From a checkpoint of a small transformer trained on Wikipedia.
Size: width 192, MLP 768 tanh GELU.
Each number is 50 + 15 x the weight over its row's rms, rounded and kept within 0 to 99. Layers, rows and columns count from 0. The size before them is the row's rms in percent of the matrix's.

# up: layer 2 MLP up, 768x192, rms 0.171, rows 709-733, columns 128-191
# down: layer 2 MLP down (transposed), 768x192, rms 0.151, rows 709-732, columns 128-191
up709 096:72 67 18 57 53 60 68 44 73 33 71 47 37 44 50 39 66 43 44 89 34 51 62 41 25 49 44 52 80 55 54 55 48 41 59 63 63 59 65 54 82 41 33 75 61 56 58 58 70 47 56 34 56 50 61 53 55 50 36 47 14 73 52 42
down709 104:76 88 45 00 43 54 46 32 42 52 38 61 49 51 72 50 54 49 68 64 57 46 36 32 58 54 37 33 42 38 55 55 74 48 56 75 59 59 42 58 56 72 56 60 68 29 49 35 39 28 65 17 50 53 60 58 58 46 54 88 27 68 76 58
up710 102:65 43 39 46 33 61 53 22 45 60 82 13 51 49 70 45 50 74 59 44 56 48 51 41 46 45 57 45 21 22 60 77 66 28 22 65 54 63 59 43 43 40 58 70 69 57 50 46 88 63 70 46 48 26 23 64 65 57 37 38 39 48 55 43
down710 081:30 47 35 23 62 22 59 73 54 04 16 52 78 39 31 47 32 39 31 46 58 51 40 41 51 26 27 48 59 48 38 61 33 50 44 52 27 42 35 40 64 59 72 18 71 49 56 51 49 36 70 55 39 48 66 42 57 32 70 30 44 60 42 54
up711 107:42 49 38 49 45 53 46 35 57 51 58 16 82 44 11 55 93 37 70 36 52 48 74 62 48 44 43 47 65 43 50 09 39 58 70 62 59 52 39 76 57 40 51 75 16 57 36 23 61 71 52 53 47 52 82 50 56 48 76 64 26 67 57 61
down711 093:63 40 31 44 48 46 28 57 47 53 39 90 34 49 58 37 32 46 53 48 32 62 28 55 74 79 56 57 42 55 45 62 49 45 28 27 51 40 31 51 51 47 37 31 53 70 86 42 61 71 50 55 45 61 64 63 79 64 38 42 69 66 52 51
up712 109:55 79 61 53 51 38 80 44 42 30 35 44 90 74 56 48 85 47 49 54 55 55 39 76 55 36 65 35 57 45 41 47 64 95 71 37 66 19 40 87 60 55 34 48 49 41 33 36 35 32 62 27 50 48 56 49 27 55 69 37 47 31 72 51
down712 103:47 43 53 34 85 34 81 50 34 32 51 33 37 39 31 42 53 44 63 43 60 53 24 47 48 55 31 61 53 63 14 53 66 40 48 40 57 76 33 34 67 56 71 42 52 30 37 54 43 69 36 38 70 38 56 61 53 49 49 40 71 71 38 57
up713 105:19 69 53 69 42 70 57 50 49 54 43 46 60 57 32 19 44 24 79 72 26 54 55 60 38 43 66 38 65 48 39 21 32 44 46 69 59 69 32 41 75 60 99 50 53 20 46 46 44 62 49 51 66 62 46 64 50 40 42 43 43 72 39 60
down713 108:30 62 68 61 42 42 98 54 81 47 47 29 35 66 62 71 50 35 55 38 68 61 62 27 33 31 41 65 55 83 27 26 52 64 62 28 68 53 62 73 77 34 76 38 30 45 39 37 40 57 44 47 63 53 65 58 30 77 67 34 67 56 75 80
up714 087:46 37 33 35 54 37 43 76 55 48 44 59 38 57 57 50 73 38 53 24 67 38 29 58 41 55 21 58 31 71 48 38 42 58 44 53 58 68 35 78 48 63 34 58 51 65 40 60 55 44 59 29 35 37 56 45 33 39 71 62 29 44 46 61
down714 088:40 56 46 39 43 35 54 66 48 32 32 49 64 48 44 57 33 46 63 85 44 29 64 41 50 60 39 32 73 65 50 21 77 47 63 43 51 63 72 60 43 22 53 43 46 84 41 60 99 47 36 65 60 50 65 47 68 61 40 38 79 35 51 50
up715 104:52 35 62 73 50 33 52 32 17 20 19 61 61 60 66 38 34 43 71 49 66 74 16 43 40 77 54 69 35 57 61 58 55 59 50 39 49 62 31 63 33 14 50 68 45 56 55 54 28 42 56 57 65 43 78 22 58 46 60 26 38 45 54 61
down715 103:45 52 52 49 47 52 63 58 73 65 49 36 50 34 49 45 47 38 69 45 50 38 38 83 52 46 57 31 65 46 34 54 68 37 60 44 30 72 39 68 72 77 59 65 51 65 51 20 49 34 26 16 33 43 54 49 49 49 39 68 53 36 62 54
up716 087:46 66 53 65 27 36 50 65 53 72 61 30 42 84 55 12 30 31 75 29 48 40 45 55 50 53 59 46 17 54 34 65 22 52 47 67 32 47 72 76 31 35 66 49 49 42 52 14 62 60 64 72 59 46 42 43 42 33 65 45 43 54 52 54
down716 090:38 68 45 35 32 34 73 54 31 41 54 36 46 45 54 50 40 51 48 43 45 73 32 49 43 62 48 51 52 75 45 46 48 30 67 69 60 49 12 70 37 48 54 49 43 53 34 57 79 71 47 72 47 39 59 65 38 21 38 52 61 35 52 89
up717 103:46 83 52 65 30 59 23 66 41 55 58 51 71 45 63 58 19 31 22 81 44 49 50 32 50 37 48 32 55 42 21 46 34 29 55 10 65 62 49 61 38 53 42 73 41 54 33 48 34 32 66 41 44 58 79 53 37 47 39 27 58 29 48 69
down717 102:40 48 56 62 59 29 60 30 52 24 48 47 37 48 50 27 60 39 58 22 43 20 51 48 53 50 70 61 84 71 68 54 43 55 59 61 42 51 47 63 19 24 75 85 65 29 70 58 76 33 44 44 48 31 55 36 10 57 37 59 41 53 65 35
up718 098:59 49 66 51 79 55 60 50 49 57 39 55 48 86 31 65 00 69 69 44 66 54 60 60 47 56 57 61 62 44 31 48 33 48 47 51 52 60 76 61 48 44 57 33 55 50 24 50 42 45 49 22 75 46 61 53 54 67 61 22 62 57 89 44
down718 089:29 59 44 40 63 50 54 44 41 56 54 67 34 60 71 36 56 52 48 49 49 30 70 69 41 41 31 43 49 66 56 42 50 47 61 51 46 60 33 53 37 57 31 56 30 42 62 54 46 46 60 51 40 83 46 21 57 75 37 54 46 40 30 47
up719 107:42 53 48 43 56 52 43 34 52 56 70 54 23 31 56 52 51 43 46 58 55 47 93 53 20 76 54 53 28 34 60 52 50 43 58 61 50 36 75 39 46 50 71 57 51 45 35 50 55 41 42 88 53 45 70 61 28 55 24 41 63 59 11 50
down719 100:14 68 47 65 76 58 36 80 54 66 60 40 61 46 33 57 30 54 33 49 59 28 39 50 80 80 40 44 48 56 61 39 45 34 67 43 52 48 46 88 46 58 26 54 58 58 48 42 59 37 36 28 47 47 73 54 64 16 67 52 38 26 73 59
up720 106:52 24 31 54 56 45 63 55 59 35 65 42 60 46 52 64 33 57 56 86 70 25 71 54 63 50 35 78 66 33 79 56 48 44 38 49 62 35 49 75 34 56 44 61 58 65 38 56 46 32 51 56 52 74 64 51 42 43 38 34 63 85 32 60
down720 110:40 68 33 50 50 50 27 33 63 44 68 48 51 68 81 24 62 41 49 46 49 43 27 40 49 53 65 30 73 40 42 75 41 61 67 61 48 52 42 70 48 50 32 52 63 58 55 50 44 47 60 51 67 39 66 16 76 34 63 76 58 43 39 24
up721 094:59 68 27 51 36 65 61 60 53 60 50 55 56 35 06 81 74 38 38 31 62 50 43 50 64 73 42 33 35 53 55 70 55 64 50 27 54 44 54 66 45 39 55 62 69 36 34 48 53 42 22 58 19 68 79 73 64 55 54 37 64 62 40 58
down721 112:57 59 72 53 71 21 44 50 43 53 41 54 52 86 76 41 45 33 68 67 48 22 32 35 24 44 66 51 74 41 48 24 28 49 44 59 54 47 52 62 53 22 58 50 36 52 59 38 31 25 51 40 37 28 22 51 46 32 43 39 22 52 62 26
up722 102:44 49 63 67 57 64 64 43 49 59 57 63 37 25 39 16 58 22 48 72 38 70 28 52 92 64 51 59 61 28 56 29 38 84 20 15 81 52 52 49 06 34 71 46 67 50 18 38 66 48 39 64 58 33 58 43 52 56 44 45 58 37 67 52
down722 097:43 42 55 80 74 36 53 47 42 37 75 39 76 23 46 37 46 42 52 53 47 70 40 55 26 33 61 62 47 52 31 50 46 50 35 40 21 43 20 59 73 60 66 21 28 32 47 92 57 65 52 60 57 71 21 49 47 44 65 23 43 46 24 31
up723 095:62 53 55 36 55 68 54 53 52 54 84 63 54 37 59 52 55 42 11 52 28 39 63 57 56 44 48 42 52 40 70 83 32 78 20 57 86 64 12 67 37 47 30 58 77 47 33 68 10 53 66 44 43 29 51 49 62 33 45 33 61 90 59 63
down723 090:41 64 42 66 22 42 61 45 44 32 60 41 75 44 46 66 08 55 36 49 56 30 65 44 70 23 60 33 51 56 72 73 77 49 50 79 45 76 30 54 45 57 50 50 43 63 43 71 67 54 48 46 62 68 30 54 32 32 32 76 69 47 53 47
up724 093:73 64 23 49 42 61 47 56 59 35 50 44 69 67 42 58 46 83 59 43 39 41 53 43 48 63 58 58 26 82 35 42 58 63 63 28 49 43 43 60 43 38 66 33 48 64 21 73 39 24 54 36 44 32 49 68 33 81 10 74 56 59 52 33
down724 094:52 37 49 66 78 45 43 50 71 52 56 54 75 58 55 31 54 39 64 60 50 55 86 64 65 77 35 50 55 12 66 44 44 30 32 35 35 48 77 22 28 54 45 32 51 52 31 43 53 29 48 36 59 64 39 33 31 54 40 46 79 46 58 52
up725 104:82 49 50 48 47 85 33 86 45 57 56 40 72 63 47 50 56 53 38 54 46 40 57 52 18 35 44 49 76 58 58 48 70 52 34 53 54 48 64 56 64 41 35 66 57 61 56 60 61 35 54 38 45 48 54 49 68 69 68 69 65 28 39 60
down725 106:69 40 57 57 47 62 57 49 12 99 57 38 51 62 63 59 40 61 51 38 38 85 44 43 61 38 51 56 41 46 55 43 45 51 43 35 67 64 57 48 41 66 45 73 37 22 75 26 28 57 34 70 27 61 67 22 52 73 77 75 29 40 53 76
up726 095:43 44 49 51 55 49 41 48 52 30 46 67 59 43 45 28 44 59 54 91 46 57 35 40 59 96 59 44 45 34 40 28 35 54 46 23 57 52 39 20 83 31 42 45 26 72 48 68 56 62 58 55 44 13 33 36 58 63 64 80 71 24 54 49
down726 099:60 36 31 63 42 54 59 26 36 28 44 43 66 41 14 61 43 59 45 67 53 45 51 32 49 16 57 45 82 53 83 35 67 42 28 60 41 52 59 65 36 66 50 46 57 76 63 39 46 38 41 59 71 65 52 71 51 49 71 30 49 57 42 34
up727 106:35 88 49 64 49 19 45 60 58 33 38 54 35 77 63 69 49 63 27 55 38 46 33 53 47 48 48 55 38 48 67 55 40 71 29 52 38 56 23 59 30 59 66 44 56 70 72 38 56 91 68 57 41 60 68 34 46 49 65 46 52 41 51 33
down727 114:46 51 56 69 30 57 47 00 36 44 44 77 63 54 76 62 41 84 63 46 40 50 55 41 81 46 51 72 63 70 78 56 62 60 38 61 71 53 55 42 75 38 39 46 76 48 59 43 61 53 31 33 45 89 54 69 56 40 65 32 37 51 68 68
up728 104:58 38 61 45 40 81 44 27 37 55 51 17 34 67 44 68 87 60 03 52 40 56 62 48 50 61 34 44 59 52 73 36 55 33 33 50 39 62 33 49 58 57 13 46 43 47 45 55 16 51 68 64 51 40 49 51 43 47 39 72 51 47 29 63
down728 104:55 42 26 15 33 50 52 37 65 23 34 44 19 47 38 37 91 65 57 42 48 56 43 33 52 59 60 50 26 68 52 37 35 21 72 45 43 65 34 35 11 43 53 55 41 41 43 53 37 49 45 52 58 46 45 63 37 54 64 72 68 59 53 68
up729 106:84 29 74 47 48 08 42 74 34 58 56 64 50 39 35 42 91 71 51 44 41 57 49 50 32 44 64 41 45 28 22 51 57 37 38 31 39 71 50 85 26 42 28 47 60 41 64 16 50 53 57 48 65 80 31 35 63 46 68 61 23 43 44 71
down729 079:08 70 61 38 44 48 52 73 34 39 45 50 65 61 34 83 37 70 33 39 47 50 39 33 46 49 17 43 92 61 38 60 47 35 32 53 58 37 48 49 44 36 66 43 60 27 42 62 52 68 54 27 37 52 48 50 59 40 32 33 69 31 42 28
up730 113:49 64 59 70 12 75 58 56 32 56 62 60 45 55 54 35 77 48 56 49 29 75 35 39 71 52 94 44 61 43 69 46 48 27 36 55 34 40 41 77 60 51 77 46 55 49 33 55 51 43 57 17 76 50 24 71 41 46 81 57 45 62 49 07
down730 093:52 59 48 30 50 56 55 38 49 55 62 48 25 44 17 53 84 47 44 47 34 56 12 61 44 62 51 53 39 52 58 57 37 63 40 73 44 69 32 68 51 50 25 14 37 32 72 32 48 50 63 24 46 41 32 28 52 47 47 26 44 22 52 55
up731 096:30 37 46 47 33 58 29 70 61 60 54 29 34 58 42 82 66 52 53 50 47 64 25 58 56 33 65 54 37 40 49 51 41 60 72 36 30 59 52 65 54 72 72 70 29 22 54 56 64 69 40 57 54 57 47 42 49 56 96 24 66 25 37 40
down731 088:68 66 53 42 34 82 35 51 44 43 54 96 44 49 54 43 45 50 30 52 39 52 54 36 60 53 27 46 74 43 46 51 61 39 50 48 65 50 28 61 34 46 38 13 65 56 72 27 45 35 52 43 59 42 45 54 56 45 24 45 36 46 63 70
up732 100:12 54 58 61 59 41 57 53 51 64 63 55 60 61 44 44 66 54 48 50 49 53 49 66 70 38 57 62 42 62 50 21 34 37 55 66 54 56 18 69 86 21 63 50 39 37 33 56 27 58 37 63 50 38 56 50 53 44 66 86 56 26 57 34
down732 104:47 31 49 51 65 69 73 43 57 58 38 41 57 45 40 59 14 30 59 72 42 42 68 49 65 12 41 42 67 32 43 31 47 52 43 53 59 56 14 62 34 11 54 37 34 18 57 70 36 51 65 39 63 48 38 60 81 53 37 44 60 42 69 39
up733 103:45 64 42 55 61 63 54 49 45 55 57 45 78 62 19 44 57 41 48 41 39 29 58 51 70 35 65 30 48 80 43 57 54 83 41 47 76 40 59 56 55 49 35 64 40 34 11 36 63 28 21 54 38 47 42 27 28 47 71 29 67 41 50 32